Part of a small language model's weights.
Size: 13 layers, width 384, 6 heads of 64 (2 for keys and values), MLP 1280 SwiGLU, vocabulary 8192, 30.6M parameters.
Architecture: RMSNorm before each block, rotary positions, no biases in attention or MLP, untied embeddings.
Each number is 128 + 24 x the weight over its row's rms, rounded and kept within 0 to 255. Layers, rows and columns count from 0. Numbers have three digits each. The size before them is the row's rms in percent of the matrix's.

# gate: layer 7 MLP gate, 1280x384, rms 0.0755, rows 328-334, columns 256-383
# up: layer 7 MLP up, 1280x384, rms 0.077, rows 328-334, columns 256-383
# down: layer 7 MLP down (transposed), 1280x384, rms 0.0684, rows 328-334, columns 256-383
gate328 090:157113129137170118094143122163122161116145132121129134118126190137125129133132147098120134161130146132153105147118110137123133122116130111159098135153101154154175101086097106138121140163123129103152093126084122161154115162118155103173111133113081133174124146125122121102140133063160111138133169126125144128112130138122075137161100131129110083087115133104096126130126146129093148065121
up328 096:144079128116100144105111137095105139139150164133127113091170158140100146125098128127128104094133109069105140107108120143077119141129105131122125126129136130111143128126155135127146118154159119086171104087103119146162104125133102150109102140116097144146159172089156112119121122122153126138099156164153143143105130118157134157148129156138141128101123180090086131123125145121099155082066
down328 090:093102168146092099122127136126139172113143166130122094129095157152134102139135118106079123100138149115095130137132112121127119115138096098125120141150123138142118138133128173141142173072155090151113173165120139112141123134142158095164115163151135215131125156132095162106117091088136084120175096155128116152155123140112136144093069138100152105076133105095119102129147133098151114146124
gate329 084:092074119099137153121123138143139133094097125110158090123070122107135141145116085126140106114142177180126134108129118138078148123104112134159170159131155082114129113111126156090125127104123108164182136127158130141108109130119171165125089124128116149145140096124103112126133114097111086166136121165144186164135124140166142131108148128145172124136130101119182166116088118176124137139168
up329 080:118095114141091174106147134087146097120168153110153123143124127134139084138129102112101107132105122120106132091156080192100111135117154134111114164128123124116113143133162128145156062062122094136114119112108130101147147078148112119124116128116147123139129132099082139125119155123099147127153128137142131111129163169126122131125155123128195141126174153123142125148120160104145114111129
down329 089:137105092130139100111141129089117141163149119139142121112106138101099111117114132126131140151085075154148122130159108116150143113113141103097129119139153183147086147124168120126177129117108142096122096100134133185190137127108103121156214134112098110084150097088132116152147140140118144163156126150165112084135114106113162149115123124108109159135108142130145104133129103122107089123159
gate330 100:123097154132105124118149103148150129134138186150143134167107077142159143138150147117135131132152112063157124104154133134115126124113136124160120150149111132139137138131163112155108121148132170096148152138079101123127142121125116085109098108166124122169149109134127116137108132161111115113141143143159169153099135130121075122121138148122161132136163103074133087160159154180110135100106
up330 100:094124098096145110138095144155139137129090054115124167139139166069146103137118189141155107200159070146194137114112132148103134132135123118108104088098137133115130074119089133126123124132124111155078139126158139102165144116135116174114137179116112132140146114114106148115196087108159176140132142090105119086175137136143162112130135133093167128108137132150180148100129132117117104145132
down330 102:100122093108128134129100106138121112106140130143130095145093122136098141112155122113114127127149098101142135131131114158129140128103138158145167179140098162154105087162138151156176137137117146149156143131122127156151160110126126159141126106147129125103124134104092187170089100101137110115153195131131111175117144119125159091124146107128154093143192164136150132089112098063146166141119
gate331 103:099091113139140138121105119138136104127109150107129132112100143116144135147061107121129146149099147095151142152089138093110128164122138178154126124078118136117118126088114124132104130135110157120114107134190137131139154148164181078119148157132128118137132160151086129145137114121109105105207138126143147147142149119104160171080102092116145108115146107151055153150105168133107093137117
up331 102:126124107153150104144085176118125129122140124093150082110119163146117135120124151137109138148107110121149125134118103114123144136135154169141102113146143138150098135113128175098129126119081114122144112133114093064139154123108148136144162138165127137141141144162139164162115131084084131079097144124099124077104148140154127122127110155130140132149142110123091138165125125114106100125104
down331 103:103104122108134129131101153156101133130146151148111072149117149130176133168155143092150102123140110145111119132134089117136151143125159148125142137149137108151118124201101119129121161153091172165141170118074154126140193123130105086132128130133155118158144154145158140135135112107128115092133125131116074134145184137134150180123107134140105153156061147128150120136110142104108124110128
gate332 110:136105130121150109127119120161182153181139097137154126093133124144109140143124130156144106140115175146113087111116131125134141082148110174115132166136135126144144151137081122168149108138157057126119157118128136166131142131116110110105122133128134133125109177120182070097090126128083136166100121167129113107126140112119086121119134139088106083146152142105121135107130158127135143127124
up332 116:124121138131165098108087188155149131119129088143143089146139138105091125142151162138129145134108151102130097120143127162108101112114105141110141176131125073138110142133093081149117127085167057120116153128136092175117140096142102159105145122093168108115117154157175130128120149112116114152118109176137101180136117128148086136130114113124125126107135139097150143113131116089141158096159
down332 106:135126094140166129115140087143143123111073102177131152109134153154119130109103141170089155131152122139088131162100104080112099135187133134104131082117173167118142162127113112132158083099144144132107137126104133093127087140107103110166108149109118086120144122138139153116136129174099129163140121136156108095120144133209135127098099138100133118167196115126111133090152108147100152105133
gate333 098:134125076151140096140142125147145132132150138132173081136150108106135093147132180126110095106095103109166158132074148097144140161148148153116104151143131141173160134151153145134131152070125137109151120112131137093120129130132113137132147102087163135114188149147120104107142074110154152142136136128181128143142169046132125154118145123136098153096100139124107141170136143132090134140142
up333 104:090065147127099088113145114135120098083116135080176127172192105139092143108108157127127166111165158102122129095121129123144132103110129118124117125103121154125141131117097135150124110111117143123155121096088135144114133168112117163139133116123136100136154125126123115097160138116153112102146119101169109127149123096124107124128135132148133158166077139101123096133083138131115112139147
down333 105:136167111111108148153132125129108115146115104111140123126149124123131115170114125121159105106119133137146130115126102132150145129149154106104121179155121104130129131167131119134070146115092124091115124163125145146157120178143120158149122114109125128076119064116137118123117133116140104206104063147169157164110131072108143121113161136125113139085149103131075145165172067122100100097131
gate334 097:140136098130108097177184114091146113123121115161101139131148129108176155128107159129131117107124095121122136110106107144101086193095142133119149095120158067142164138142165146144136100150109133132151145092154161153142106113126076139102138094153132102091147088129141089139105117164153122174177145069094137145125157170112127191141137148146100142145104137117115116097157197126159148106110
up334 095:131112154119113140117117145143115155128097117141171160185121111108100134150058134095099104164073123159124098095103113174132099110164104171135139137146158151141203121094104096125111135081138136110133127156140122143134140139134152090137136130133124110141108156114142185154177143148172153133127098105138115121144104091130145163111093112114142091090105119149139063119146119167088137143153
down334 095:098133133153156150137161135147122090095134135138148138124137170115168141096126147128130204121144135106155165148163136135164121120165100103122150142094161112097151126115117113141134176091149125149149159182148119112163104120101087147073154111133119103082155116120128093149129045127147132102149104081121134117118134123125113153136123080076132107081144160135091125125089122145123125161135